Each number is 50 + 15 x the weight over its row's rms, rounded and kept within 0 to 99. Layers, rows and columns count from 0. The size before them is the row's rms in percent of the matrix's.

# down: layer 2 MLP down (transposed), 1536x256, rms 0.0713, rows 544-596, columns 128-191
# up: layer 2 MLP up, 1536x256, rms 0.0836, rows 545-596, columns 128-191
down544 099:64 49 39 38 57 49 58 55 42 46 52 74 73 54 71 60 58 71 28 47 44 58 72 52 41 34 52 49 63 30 72 36 51 58 43 34 75 65 32 48 25 75 26 64 63 47 66 68 67 46 54 58 55 52 50 53 53 47 48 57 65 76 68 57
up545 097:63 57 26 50 68 64 41 46 35 27 62 62 58 70 76 52 46 23 47 52 56 42 54 72 66 60 67 42 60 96 31 48 43 55 70 57 37 68 63 72 22 57 45 21 38 69 45 52 39 64 77 61 44 62 52 51 79 55 41 53 63 30 61 42
down545 097:61 58 38 48 44 43 64 71 37 52 44 40 44 68 34 57 46 50 42 41 73 53 62 43 38 65 31 75 70 59 42 65 57 42 62 49 67 41 32 65 67 34 53 59 22 26 37 58 41 59 28 72 63 49 40 52 31 52 24 62 30 74 41 59
up546 104:37 35 50 60 66 65 76 16 32 45 38 61 32 16 33 64 41 60 31 58 55 47 33 60 44 45 40 54 47 59 44 56 50 30 73 31 43 44 38 31 54 44 86 55 62 69 47 32 30 30 65 31 57 40 56 79 37 49 50 58 54 44 30 63
down546 105:61 63 38 36 41 44 69 81 67 55 47 29 31 46 71 42 43 49 21 25 38 47 42 29 39 52 40 41 52 54 50 61 50 53 55 25 55 43 58 36 56 72 53 80 56 42 61 44 50 53 56 37 51 29 66 66 53 55 32 55 50 52 47 59
up547 100:43 68 62 61 66 64 39 65 41 28 48 48 54 37 69 67 54 49 64 58 48 37 57 10 67 86 48 49 42 66 50 52 31 31 32 34 60 54 38 44 32 41 56 46 40 45 37 19 65 49 56 64 44 47 37 71 50 66 56 58 60 31 80 75
down547 103:68 59 58 40 68 51 58 49 56 55 49 51 54 51 64 39 86 66 27 67 26 51 78 85 41 68 34 67 76 40 52 47 72 36 45 23 69 46 35 53 57 63 67 40 37 51 31 47 44 83 50 33 31 31 54 60 43 36 88 47 54 67 19 70
up548 108:56 49 20 59 54 45 60 60 55 34 42 46 43 52 48 51 54 26 69 49 55 40 64 23 40 40 61 25 44 62 48 40 23 22 31 61 46 55 84 50 41 40 46 65 38 34 42 91 68 49 49 60 49 33 41 54 65 52 73 27 69 59 54 34
down548 107:51 42 75 79 54 55 44 56 27 36 62 54 31 72 68 40 52 58 36 74 70 40 31 60 30 36 82 27 44 47 51 58 30 60 54 51 56 52 52 60 47 51 68 58 42 35 78 86 58 46 51 48 74 39 64 58 28 00 52 62 45 67 33 61
up549 098:68 63 32 45 63 39 36 47 18 57 62 35 39 34 72 39 54 43 93 26 62 40 65 42 01 65 53 51 48 83 59 71 55 31 63 57 52 45 62 64 29 55 72 44 69 87 48 49 60 58 45 54 52 59 49 67 42 48 74 59 30 46 23 36
down549 100:49 61 47 52 64 56 27 56 35 44 80 19 59 27 51 77 41 44 47 50 35 30 47 33 56 57 23 63 42 66 52 80 49 56 35 60 76 52 50 46 76 39 56 57 68 44 55 71 71 75 61 78 48 48 18 36 39 56 28 66 74 58 60 61
up550 048:52 33 41 99 85 52 60 21 49 29 22 52 30 57 31 30 87 52 44 42 62 46 34 35 29 51 30 41 56 77 30 31 33 53 61 63 57 52 60 52 66 53 55 55 39 44 29 31 45 49 29 14 46 43 25 78 47 51 50 34 39 38 61 29
down550 027:38 59 61 39 54 46 38 71 26 45 60 37 44 33 49 49 44 29 35 53 41 45 61 54 82 54 45 55 47 45 61 43 40 69 68 55 40 49 33 67 56 35 43 64 68 58 54 53 21 69 25 70 53 65 60 25 72 39 40 58 65 48 30 19
up551 095:56 66 33 65 77 51 26 52 55 70 77 65 32 56 50 57 68 48 54 53 47 33 24 59 58 56 51 65 42 61 49 42 35 59 39 58 56 63 65 63 34 39 54 29 10 42 48 29 52 41 57 28 30 39 58 67 51 59 53 55 57 44 31 37
down551 101:46 61 40 47 26 65 52 31 45 64 56 53 49 53 62 66 25 67 52 40 54 51 55 71 62 61 38 38 34 46 61 44 79 50 49 53 38 56 57 60 69 74 47 58 46 41 69 57 77 43 47 50 45 46 62 27 30 49 86 60 58 62 26 70
up552 100:57 67 13 60 85 54 78 54 48 51 53 63 65 36 30 36 40 46 52 56 40 39 39 61 36 65 52 60 30 56 47 30 23 66 71 41 11 33 59 37 64 34 45 45 64 47 38 68 73 43 68 27 40 51 47 31 35 57 69 51 51 44 41 33
down552 102:47 76 47 43 37 72 41 47 64 55 67 50 53 72 51 19 39 27 32 46 39 48 88 70 51 46 51 55 43 61 57 65 50 38 46 42 56 51 39 42 39 45 52 70 43 32 59 60 51 55 42 40 55 54 49 69 45 62 35 58 50 54 49 45
up553 095:49 56 57 59 68 51 52 50 39 42 54 62 24 26 40 59 79 42 23 75 41 54 52 33 36 34 69 31 55 61 23 73 10 45 64 33 55 68 54 41 66 53 51 24 53 80 88 36 75 59 43 21 23 59 43 52 43 59 60 31 83 21 66 50
down553 099:39 73 40 44 54 63 32 48 70 52 76 37 42 39 42 57 46 27 26 50 61 38 68 57 40 65 41 50 33 51 55 46 21 38 44 67 26 53 73 41 23 55 40 55 51 51 53 13 50 95 26 53 48 28 62 52 50 16 55 51 38 42 57 60
up554 089:21 36 40 63 31 44 39 61 35 63 50 26 33 35 23 25 41 34 77 55 28 52 48 22 45 42 36 57 52 65 69 55 58 55 58 53 65 29 68 35 24 59 73 59 23 61 45 61 50 56 45 29 26 38 23 35 41 49 50 59 48 38 18 50
down554 094:52 57 55 34 61 82 43 54 36 49 62 58 27 47 56 54 39 53 42 38 37 36 31 78 34 41 53 40 72 37 46 63 20 47 77 60 47 66 59 76 33 57 39 34 52 29 10 46 43 38 52 47 51 47 53 54 75 44 40 34 52 39 76 49
up555 090:80 58 63 88 56 52 43 46 50 29 67 59 53 62 56 98 44 54 57 31 49 78 56 52 47 53 65 36 75 71 36 48 74 38 43 39 49 66 59 50 54 34 32 60 45 57 31 56 44 43 61 53 42 92 49 40 54 60 44 56 18 42 51 41
down555 092:37 65 44 71 61 69 73 38 38 31 45 53 62 35 54 52 46 54 50 56 43 58 54 52 66 37 69 52 49 70 77 96 57 52 28 19 55 79 50 64 67 26 37 38 53 43 61 33 71 57 48 82 70 38 47 38 36 71 47 29 55 68 45 60
up556 099:65 37 39 45 49 48 54 52 64 44 49 62 61 48 37 36 63 54 35 42 60 54 21 34 40 33 55 50 49 45 57 66 43 67 63 51 35 43 75 52 49 47 43 54 52 66 69 11 44 22 59 52 47 61 46 41 44 63 70 44 57 67 58 42
down556 101:46 42 45 49 35 33 40 87 26 59 46 38 29 52 33 46 38 50 46 50 67 59 48 53 34 55 52 60 47 30 50 52 68 41 47 49 36 58 41 38 95 42 65 48 48 32 51 62 67 41 42 50 47 24 63 30 41 35 32 84 66 58 40 39
up557 092:73 64 61 59 56 55 35 35 39 55 45 53 35 60 65 36 49 53 47 62 57 23 39 64 64 25 79 60 51 50 34 33 38 63 32 69 49 90 68 55 51 47 63 49 47 71 45 72 57 54 35 25 46 69 52 46 42 69 62 51 54 47 51 56
down557 092:35 65 59 42 61 49 62 45 62 28 70 36 37 50 67 33 21 28 55 50 93 63 53 41 60 52 26 51 44 58 55 64 26 41 28 67 53 57 51 77 46 16 42 44 79 42 39 53 87 74 24 36 47 58 39 50 30 35 44 30 46 80 55 71
up558 100:66 40 32 60 48 42 65 55 52 43 23 59 37 49 56 39 76 55 38 33 55 48 53 14 33 44 34 76 53 58 56 12 63 66 55 67 36 50 74 47 17 34 64 59 62 80 29 53 65 44 83 49 34 44 40 37 46 53 70 55 40 62 47 38
down558 099:64 31 72 56 55 56 52 61 52 42 53 41 29 38 45 36 26 64 20 60 70 53 53 48 47 58 13 57 57 39 51 75 36 60 45 34 47 55 44 66 87 33 34 48 45 38 76 46 73 51 33 65 56 52 54 52 46 77 39 48 79 47 48 28
up559 112:66 09 53 72 66 37 39 17 49 31 57 61 51 43 53 47 54 39 51 24 72 43 33 57 32 51 50 69 53 55 55 27 30 57 71 41 73 60 59 47 57 54 51 43 49 63 53 26 31 56 72 60 30 54 22 59 38 43 29 57 62 41 52 58
down559 109:35 68 54 36 51 30 37 39 13 44 46 73 64 61 67 59 50 43 67 55 23 56 70 48 55 40 62 85 54 25 72 39 69 71 56 45 39 51 62 84 32 65 54 33 50 40 84 44 36 39 50 49 38 46 47 39 53 68 48 47 56 52 46 47
up560 094:62 42 32 42 53 69 75 48 50 48 63 73 42 62 48 52 36 46 41 48 39 46 57 50 63 43 49 54 50 59 56 44 42 46 39 37 46 77 28 42 59 48 63 33 42 26 26 15 46 20 69 59 60 39 25 18 67 57 29 54 46 32 58 50
down560 096:54 53 48 60 53 28 42 56 64 61 55 53 51 49 62 49 42 72 49 59 53 56 65 36 54 59 74 39 58 45 52 66 64 51 32 49 52 60 55 68 19 28 67 45 58 89 46 54 53 51 40 32 61 68 35 31 54 38 62 61 54 55 64 61
up561 091:48 43 58 41 48 67 54 30 25 49 63 76 47 38 50 41 40 70 42 43 45 77 43 17 55 54 53 73 46 48 46 34 47 45 80 55 17 56 70 19 63 63 59 60 48 73 37 21 48 49 82 35 44 47 34 40 53 67 57 46 23 28 50 61
down561 095:56 63 66 50 38 39 37 53 67 67 55 27 50 54 58 53 48 21 34 59 25 61 60 42 54 58 32 45 26 73 54 36 58 61 22 94 56 47 59 62 50 44 58 62 55 39 50 65 72 42 07 55 33 72 47 49 58 48 67 53 32 57 67 48
up562 059:54 60 39 86 71 75 52 25 62 36 48 72 21 46 56 14 56 41 53 40 72 36 57 41 21 51 66 47 70 53 53 54 63 34 41 46 35 45 49 50 55 55 51 37 78 44 38 42 44 33 57 68 39 60 46 58 62 61 65 35 60 26 76 53
down562 050:64 80 70 35 40 60 46 39 47 60 22 63 08 50 49 58 59 75 68 73 62 71 56 68 50 45 73 60 57 38 56 56 50 57 29 58 42 25 77 43 49 49 48 43 55 53 42 53 43 49 56 39 45 31 76 22 46 64 48 21 65 49 39 70
up563 111:60 45 55 50 62 73 33 50 58 48 49 70 63 34 45 34 76 53 55 24 41 48 68 29 36 72 64 73 40 45 56 53 53 70 29 27 70 75 46 40 28 61 35 34 24 56 35 45 44 36 66 71 20 50 58 40 37 45 68 32 65 50 57 64
down563 107:50 34 49 76 53 45 48 55 75 32 70 43 47 33 63 81 37 63 77 61 62 42 85 42 46 65 53 62 80 77 53 36 67 31 33 68 41 42 29 43 57 72 36 58 17 36 68 34 41 40 77 52 45 33 60 64 56 67 41 48 51 39 79 60
up564 093:41 63 29 32 50 36 74 43 80 57 46 30 62 37 55 68 81 49 31 60 35 45 39 43 59 33 47 48 63 41 62 82 69 28 50 79 58 39 49 45 36 64 35 48 65 68 44 35 59 42 54 38 29 26 59 49 56 49 71 32 75 46 00 57
down564 097:67 86 71 26 59 60 25 82 32 65 60 39 39 40 28 40 19 56 47 41 56 46 56 16 54 45 40 54 38 50 32 70 23 49 49 70 64 76 61 46 70 71 93 73 36 50 32 33 63 40 53 46 41 38 40 69 28 46 48 21 49 59 65 62
up565 100:42 63 20 56 57 33 47 50 36 37 44 52 50 76 54 63 52 46 64 44 60 23 17 34 32 42 38 58 59 58 36 62 42 45 45 63 39 51 52 39 49 62 57 53 72 75 51 80 28 58 61 65 51 74 39 56 47 60 45 45 64 39 89 30
down565 104:54 41 34 57 63 34 60 49 29 32 58 27 21 72 59 59 24 44 64 34 67 46 23 41 55 52 36 53 66 60 64 56 34 52 34 39 54 48 43 55 62 53 37 48 55 48 41 47 42 72 49 56 66 40 53 32 39 56 26 66 50 57 43 42
up566 103:42 56 59 65 60 54 55 45 53 50 50 34 49 49 28 29 65 32 72 33 45 42 23 47 07 21 49 73 42 63 44 38 22 59 71 53 35 47 44 59 43 47 53 56 71 65 67 23 45 26 55 29 56 64 39 34 38 41 71 46 65 28 56 32
down566 105:52 65 55 57 42 68 63 63 65 42 71 59 27 54 55 65 29 69 62 39 41 62 65 52 40 44 29 66 63 39 32 62 40 46 56 68 80 53 36 34 73 52 42 45 45 48 55 36 39 35 47 45 54 42 48 41 23 28 40 37 63 79 64 54
up567 105:70 50 23 48 39 30 47 55 55 46 45 54 69 69 53 28 55 63 47 39 53 20 43 14 31 45 46 52 43 44 59 41 55 44 46 34 49 68 46 56 44 56 30 51 59 53 57 21 36 41 86 46 22 36 47 36 33 42 64 35 32 36 41 52
down567 104:60 44 58 10 39 32 54 47 45 44 76 47 61 77 44 60 42 73 38 54 72 52 55 58 60 57 65 38 32 26 52 37 42 56 52 58 53 47 31 43 72 62 35 51 83 44 78 49 41 40 40 44 31 75 71 19 35 35 65 42 34 66 30 70
up568 094:67 45 63 73 59 85 17 32 77 65 61 42 47 10 38 36 62 54 82 23 36 68 29 54 59 53 57 53 24 58 71 40 45 48 64 49 62 27 52 36 61 60 41 54 54 74 43 40 52 45 34 57 23 35 24 46 37 59 74 37 71 14 38 30
down568 099:23 27 35 38 49 49 49 56 74 68 74 37 23 58 39 55 40 61 64 57 78 64 28 41 38 53 29 44 53 45 33 63 41 51 48 55 55 54 23 55 55 56 61 52 46 48 38 52 40 23 32 62 71 55 40 34 74 43 39 47 42 60 44 56
up569 097:44 33 40 32 34 98 52 33 59 51 57 38 52 38 13 51 60 49 58 63 57 72 71 48 64 45 34 75 36 46 41 61 52 50 60 67 69 47 29 41 38 74 53 47 47 51 27 20 48 50 67 54 46 52 39 57 34 42 34 54 57 52 73 55
down569 097:65 62 53 19 77 18 43 58 49 49 57 42 14 42 63 39 37 47 39 53 56 38 49 24 51 47 65 28 41 51 48 36 64 49 66 63 46 65 62 62 79 68 44 57 61 52 67 54 41 44 45 38 78 39 46 40 53 43 73 46 48 55 33 53
up570 095:49 49 43 90 54 63 44 44 42 60 69 49 45 58 42 40 39 38 26 58 41 15 45 64 48 17 31 36 51 50 47 40 51 96 59 18 51 70 49 33 69 49 47 24 65 65 47 43 57 59 57 67 37 30 60 40 69 45 29 62 43 38 40 30
down570 095:57 88 53 44 66 44 87 45 73 52 63 60 33 37 80 43 25 79 46 51 47 36 75 46 55 64 45 63 40 78 44 99 20 40 50 48 57 30 26 67 86 25 45 74 46 35 69 22 70 37 41 46 38 50 53 37 26 42 40 69 35 64 36 49
up571 098:38 57 50 84 64 50 44 38 58 50 36 46 53 60 52 52 77 52 50 58 35 42 40 33 60 63 77 31 44 54 47 68 25 64 64 50 61 65 49 58 39 72 55 55 35 61 48 33 49 60 65 41 33 70 65 31 54 60 65 47 51 44 47 55
down571 100:19 75 42 43 34 51 39 62 39 54 44 36 50 66 23 71 50 46 60 64 52 68 54 59 55 14 22 38 29 54 54 60 36 46 36 65 60 52 46 46 64 42 44 28 71 43 53 52 52 56 51 56 46 67 99 64 35 32 58 49 47 37 66 36
up572 098:53 51 51 52 62 78 57 66 41 17 46 78 90 50 54 68 39 37 42 58 51 44 25 58 40 41 46 70 45 47 41 19 54 46 28 44 48 59 54 67 41 45 37 39 16 43 49 50 39 61 63 78 40 72 48 30 61 77 57 45 59 52 52 39
down572 094:56 51 51 18 65 40 55 45 21 57 40 67 78 35 77 42 61 38 37 57 60 41 68 33 54 44 69 67 56 42 54 54 57 46 53 68 56 51 57 54 72 44 26 22 41 43 60 91 62 35 67 59 31 37 59 55 42 43 45 55 44 65 48 47
up573 096:72 46 40 56 75 54 83 37 70 40 54 55 49 54 56 30 53 54 58 27 61 57 57 54 89 53 57 52 93 64 52 59 42 70 82 46 63 48 41 65 37 37 13 59 69 47 16 43 69 60 34 55 37 51 47 44 26 67 54 49 40 28 54 51
down573 097:40 23 41 33 43 53 45 53 60 69 36 77 51 51 24 47 61 44 48 72 37 52 24 32 49 46 20 64 31 32 39 51 66 45 72 57 63 63 67 45 41 50 38 25 57 28 59 51 52 54 53 42 61 47 35 35 70 38 53 37 56 44 60 41
up574 097:32 51 41 25 47 64 50 35 45 46 21 30 19 45 34 58 58 55 52 35 35 57 44 21 58 62 43 52 66 67 65 47 24 34 67 38 81 55 39 42 48 43 61 70 44 43 54 34 49 51 53 54 42 66 36 66 21 27 66 31 56 32 31 41
down574 100:52 50 71 26 75 31 39 28 48 85 64 79 39 83 21 29 49 38 42 39 53 22 53 25 55 37 69 59 51 72 55 42 87 58 46 78 47 54 50 58 52 57 61 43 49 66 44 75 58 52 45 49 51 27 38 44 34 39 70 32 68 50 81 63
up575 105:46 54 60 56 71 33 58 28 54 55 38 50 64 45 48 41 35 46 36 42 61 55 38 35 29 56 56 45 61 62 42 66 52 40 64 37 75 34 64 38 35 73 15 43 57 74 52 70 46 47 66 31 47 92 42 39 75 64 35 26 47 34 51 60
down575 105:43 51 61 52 49 37 66 70 32 62 42 32 53 53 31 56 30 60 50 57 73 80 68 70 37 36 25 39 44 37 74 31 58 42 26 58 38 68 58 59 70 63 55 47 61 44 54 55 55 25 48 34 45 44 74 23 76 33 43 56 58 76 61 37
up576 097:27 44 61 49 47 55 48 32 41 37 50 47 59 77 58 65 58 66 32 46 28 64 53 51 52 78 59 44 69 37 49 46 51 36 29 32 34 51 38 40 50 55 51 45 56 59 51 75 51 52 79 50 48 72 38 73 57 60 49 37 37 43 30 62
down576 099:77 60 52 33 33 25 60 50 47 72 36 56 63 43 35 67 38 54 34 44 59 71 53 46 48 48 51 31 38 40 45 42 42 47 22 47 59 58 60 48 64 61 63 64 70 63 72 59 51 70 50 74 55 60 58 69 46 61 40 44 81 54 52 49
up577 095:33 41 71 36 69 74 34 41 85 58 54 84 73 61 52 55 66 53 48 40 55 39 54 20 34 56 61 18 35 42 72 68 68 23 46 39 57 63 46 43 56 55 38 33 68 52 67 48 55 49 52 09 50 46 54 57 30 45 61 17 20 59 52 20
down577 097:54 52 32 60 77 41 19 38 39 40 29 59 35 48 47 65 58 36 40 65 41 67 20 61 20 61 43 56 58 67 59 56 38 81 46 65 55 53 42 44 20 49 52 44 40 51 47 62 52 63 42 67 43 75 76 25 63 23 49 62 38 62 57 44
up578 083:75 32 25 50 64 54 35 21 60 45 50 56 61 45 40 59 53 37 30 56 42 73 59 18 72 70 66 50 47 53 25 79 42 63 57 55 35 70 59 39 42 59 37 57 36 60 56 18 63 37 57 40 46 70 55 44 50 51 57 46 56 41 44 50
down578 090:45 14 58 54 28 44 67 64 56 42 62 49 57 69 42 36 46 70 37 29 71 53 48 50 42 49 38 28 04 39 68 33 64 60 77 40 69 24 28 37 48 50 66 62 56 32 54 75 41 62 55 69 74 34 73 62 64 51 56 36 44 73 42 28
up579 104:57 56 27 64 49 37 48 38 40 52 24 40 28 35 64 34 67 36 72 25 44 39 34 42 39 39 62 46 64 39 49 81 36 52 63 47 59 37 56 46 57 37 57 49 47 46 19 26 27 46 61 65 56 63 39 64 49 57 73 49 66 32 79 47
down579 103:52 34 45 39 57 49 56 23 43 51 55 57 65 46 55 27 52 35 70 36 60 54 55 24 38 46 42 41 47 49 49 40 63 38 43 59 63 66 45 61 63 60 30 52 67 49 42 60 68 54 63 61 49 46 26 35 36 70 40 60 59 42 45 23
up580 105:50 46 42 50 63 54 34 45 32 43 37 63 42 35 54 77 55 69 80 73 68 53 69 67 41 33 73 58 73 32 61 46 49 60 73 54 32 37 57 44 53 35 49 52 31 27 29 47 48 56 70 36 57 49 50 61 50 53 42 52 60 50 66 16
down580 107:44 45 46 64 51 69 62 71 38 67 60 44 53 60 39 56 24 68 46 94 75 27 58 55 45 58 36 21 49 56 39 41 63 64 48 81 46 39 46 47 61 35 85 76 60 44 68 69 50 94 48 55 50 36 84 70 59 54 69 68 74 71 57 09
up581 107:58 58 46 66 66 40 30 39 42 33 16 69 48 60 53 36 50 39 47 20 45 53 45 56 30 35 79 32 48 53 54 34 59 44 64 51 60 53 68 49 42 69 58 13 44 42 31 41 45 50 57 65 48 37 31 49 72 58 59 33 41 42 45 13
down581 104:50 67 69 59 62 44 54 60 22 52 50 82 41 67 60 56 52 38 54 41 64 70 55 45 45 64 47 56 11 52 69 40 63 73 36 29 66 61 31 65 58 65 62 45 43 40 52 56 43 58 47 96 49 57 48 27 59 63 49 65 49 60 48 77
up582 104:47 52 23 63 73 56 38 37 43 39 44 92 48 40 37 57 50 52 85 49 20 37 45 45 57 67 33 52 66 61 42 35 42 23 57 30 20 50 17 43 66 62 46 67 54 81 46 32 44 39 48 39 48 46 46 29 56 42 80 54 44 62 42 33
down582 105:35 72 41 49 48 63 79 77 36 66 70 26 50 20 71 56 36 50 71 32 42 52 47 51 55 47 60 39 49 79 41 67 60 44 23 66 56 44 40 71 97 48 37 64 41 56 42 44 31 56 55 49 83 64 41 40 61 40 53 52 58 43 34 53
up583 095:44 42 73 67 46 42 52 51 33 21 32 27 68 24 31 38 22 60 73 27 41 53 19 42 29 51 66 36 67 59 66 58 58 27 69 43 70 35 89 63 46 63 65 66 54 62 34 50 37 32 46 60 52 69 55 63 46 48 77 34 47 61 61 43
down583 100:54 71 77 35 73 76 34 43 55 30 54 30 66 44 64 34 39 50 43 55 46 66 45 51 74 44 52 68 58 44 56 56 46 67 45 81 52 48 53 52 46 19 69 51 38 34 54 17 67 73 28 60 22 40 50 11 54 47 36 48 60 84 52 50
up584 100:62 35 58 62 68 75 35 40 70 43 57 63 59 39 57 58 48 58 50 78 39 33 63 39 67 78 25 42 54 48 67 37 54 59 31 61 83 54 21 51 43 39 44 38 55 41 62 46 49 23 45 48 34 50 43 48 40 45 44 50 45 65 54 66
down584 100:43 67 61 43 42 18 45 17 38 31 22 55 49 49 70 63 56 39 57 56 37 70 62 56 44 43 72 18 37 43 36 30 32 57 91 75 39 44 49 57 31 40 51 56 49 64 60 44 35 51 45 39 42 33 40 60 42 50 28 51 47 33 68 41
up585 092:51 47 73 75 66 60 80 47 81 37 45 71 53 61 58 47 59 36 32 08 47 30 48 46 46 45 83 47 49 40 44 33 61 63 54 48 65 43 36 62 71 53 55 58 42 66 65 28 50 48 45 72 41 48 48 43 37 47 64 52 68 53 51 53
down585 095:34 49 55 62 55 48 31 73 46 41 64 65 45 71 55 51 36 30 33 41 76 63 39 67 45 55 48 33 37 71 45 35 67 49 71 53 44 71 35 71 74 57 53 53 49 32 32 74 46 67 21 58 40 50 51 29 48 67 41 60 71 62 51 50
up586 097:63 48 32 65 84 74 51 50 47 24 60 49 63 44 48 40 52 43 75 47 63 16 24 60 57 50 49 44 47 62 37 57 62 57 57 43 52 73 40 38 40 58 61 35 38 47 43 35 60 66 68 61 41 33 16 54 53 66 74 16 33 50 51 39
down586 101:66 39 36 52 93 89 45 67 61 72 73 63 50 26 59 43 47 33 54 46 84 39 97 35 55 55 32 68 67 72 56 51 53 38 32 45 44 73 39 50 63 53 42 29 54 42 36 36 48 59 45 55 60 25 04 61 37 57 48 42 37 54 58 36
up587 089:63 36 53 58 39 53 62 08 39 53 56 57 46 52 75 67 24 67 52 44 45 40 69 25 33 39 46 37 41 85 50 26 74 52 58 42 37 60 50 35 70 42 46 10 39 66 26 49 38 44 74 31 53 80 36 33 49 63 47 52 61 34 33 46
down587 096:37 61 52 55 48 59 08 54 57 56 36 80 50 59 55 49 42 32 49 40 50 63 08 51 47 57 62 53 44 35 66 68 44 57 69 62 58 43 59 72 46 54 41 73 55 58 55 36 54 58 34 45 80 42 20 59 56 61 63 30 66 30 64 41
up588 106:56 60 43 57 58 56 55 67 73 34 55 37 38 38 62 59 79 50 32 60 57 45 71 24 46 58 16 60 56 40 37 67 18 38 37 63 54 25 42 63 68 51 69 37 51 42 38 53 33 38 82 33 44 42 29 60 30 40 35 58 39 54 36 50
down588 106:34 62 48 44 54 44 50 46 49 37 40 45 51 46 48 22 73 51 47 50 67 62 61 54 68 24 38 38 54 53 42 53 41 57 77 87 32 53 47 42 42 72 61 53 28 52 70 72 71 49 75 50 27 43 36 51 20 72 63 55 64 43 56 46
up589 111:43 46 46 36 62 43 38 21 53 44 26 31 50 59 64 45 35 33 58 42 36 26 37 71 40 54 53 24 63 81 46 46 52 49 45 52 66 74 49 33 35 40 58 63 30 61 36 35 37 55 51 59 49 80 47 72 33 25 65 02 60 46 66 62
down589 110:33 50 29 46 55 14 45 36 55 61 29 38 53 57 65 19 20 62 45 76 57 44 37 50 70 82 66 37 55 60 57 37 46 65 32 46 46 56 60 27 25 38 48 38 53 48 67 76 46 62 47 38 42 52 66 54 33 37 66 40 33 58 44 31
up590 096:62 41 70 51 50 61 46 47 47 64 31 60 30 28 65 27 62 55 57 43 32 56 47 49 69 55 59 26 40 51 54 43 62 54 70 46 58 59 36 75 58 60 54 89 46 50 56 45 59 61 58 40 25 30 36 39 60 63 66 54 40 34 85 50
down590 099:59 41 50 64 45 47 37 43 38 47 47 04 81 58 48 48 64 47 47 50 68 75 52 47 66 44 52 54 50 47 33 48 57 60 38 43 58 58 37 40 78 32 53 60 42 38 50 31 49 29 42 46 51 39 87 74 09 47 51 53 65 45 69 35
up591 110:42 64 46 71 86 58 35 49 70 25 35 69 35 33 36 65 26 69 55 39 40 44 69 54 73 71 44 53 42 58 65 46 76 29 50 47 56 52 61 66 60 63 48 48 32 66 40 42 61 42 64 10 23 48 52 43 38 42 48 19 81 41 48 40
down591 108:43 61 25 30 60 29 44 50 67 49 50 42 25 42 61 42 28 52 48 55 62 12 58 64 81 53 45 82 44 51 51 19 75 61 52 37 29 40 70 56 43 64 85 40 65 44 45 79 24 52 27 50 35 14 57 49 37 69 45 51 68 45 55 39
up592 097:37 90 59 53 64 44 55 46 39 26 33 34 44 75 28 35 48 53 58 53 69 56 52 24 36 35 70 63 69 39 37 38 39 62 75 58 59 47 51 39 59 34 42 55 34 62 29 58 50 47 72 53 48 56 41 54 43 59 40 38 58 39 42 50
down592 095:36 38 60 50 41 72 54 41 34 53 32 63 66 45 36 63 30 44 47 61 57 68 55 54 51 46 34 65 46 56 41 33 40 33 38 65 80 30 48 57 54 37 54 52 71 47 51 74 43 64 57 51 45 31 56 43 27 34 53 49 45 66 86 25
up593 099:60 34 35 52 61 42 43 20 64 42 54 37 50 44 72 62 47 14 47 50 61 19 32 44 19 24 42 49 52 84 35 51 61 72 32 43 34 53 28 68 56 73 44 39 56 49 43 41 23 54 65 61 43 65 57 55 52 44 45 59 81 38 50 31
down593 098:59 43 44 64 53 49 62 60 67 38 58 21 44 61 42 52 52 39 57 48 38 40 58 47 48 57 29 67 84 19 38 61 41 60 19 36 57 15 32 31 55 42 51 50 50 47 65 76 67 60 58 52 53 37 64 52 40 59 65 20 47 63 77 66
up594 092:46 47 53 38 42 38 38 50 61 67 67 57 40 00 62 41 39 15 44 30 62 54 32 46 56 43 61 41 40 55 79 65 70 69 46 25 51 32 56 31 38 51 44 20 50 56 56 59 38 62 51 47 43 52 36 36 71 60 58 12 76 53 48 40
down594 092:31 56 63 45 52 30 33 66 43 47 40 31 32 62 30 78 37 50 39 60 71 56 43 37 53 17 26 37 67 58 54 43 43 39 61 53 46 59 52 55 43 50 32 59 34 60 35 50 47 24 52 43 67 54 48 46 51 65 49 66 66 46 69 51
up595 105:34 75 59 74 66 50 37 28 65 32 54 58 29 66 46 82 72 56 73 36 41 43 49 49 36 48 42 65 56 41 58 70 24 74 84 43 44 36 57 28 50 60 53 21 50 57 16 29 50 41 66 38 46 41 40 68 27 58 41 66 74 50 39 27
down595 106:52 24 19 62 45 53 18 28 17 53 64 49 56 66 55 84 69 55 38 40 53 75 61 29 76 58 65 62 50 51 56 62 72 63 39 46 69 45 46 17 48 31 64 35 60 58 69 55 53 48 28 49 52 57 26 49 38 43 50 48 59 51 45 49
up596 102:39 40 56 59 38 55 46 48 43 43 55 13 58 36 49 47 55 57 68 53 56 68 64 30 22 30 43 39 45 68 54 59 63 37 36 61 47 51 55 40 39 38 59 42 67 59 62 47 42 25 46 46 46 36 34 37 50 49 75 36 68 54 60 58
down596 102:36 50 47 54 46 62 53 67 69 65 84 66 43 29 65 55 30 47 50 32 41 43 34 42 59 68 82 42 63 33 46 27 65 39 40 75 26 34 44 68 50 50 34 60 28 44 41 48 31 54 41 70 71 40 34 45 78 30 32 28 81 41 41 48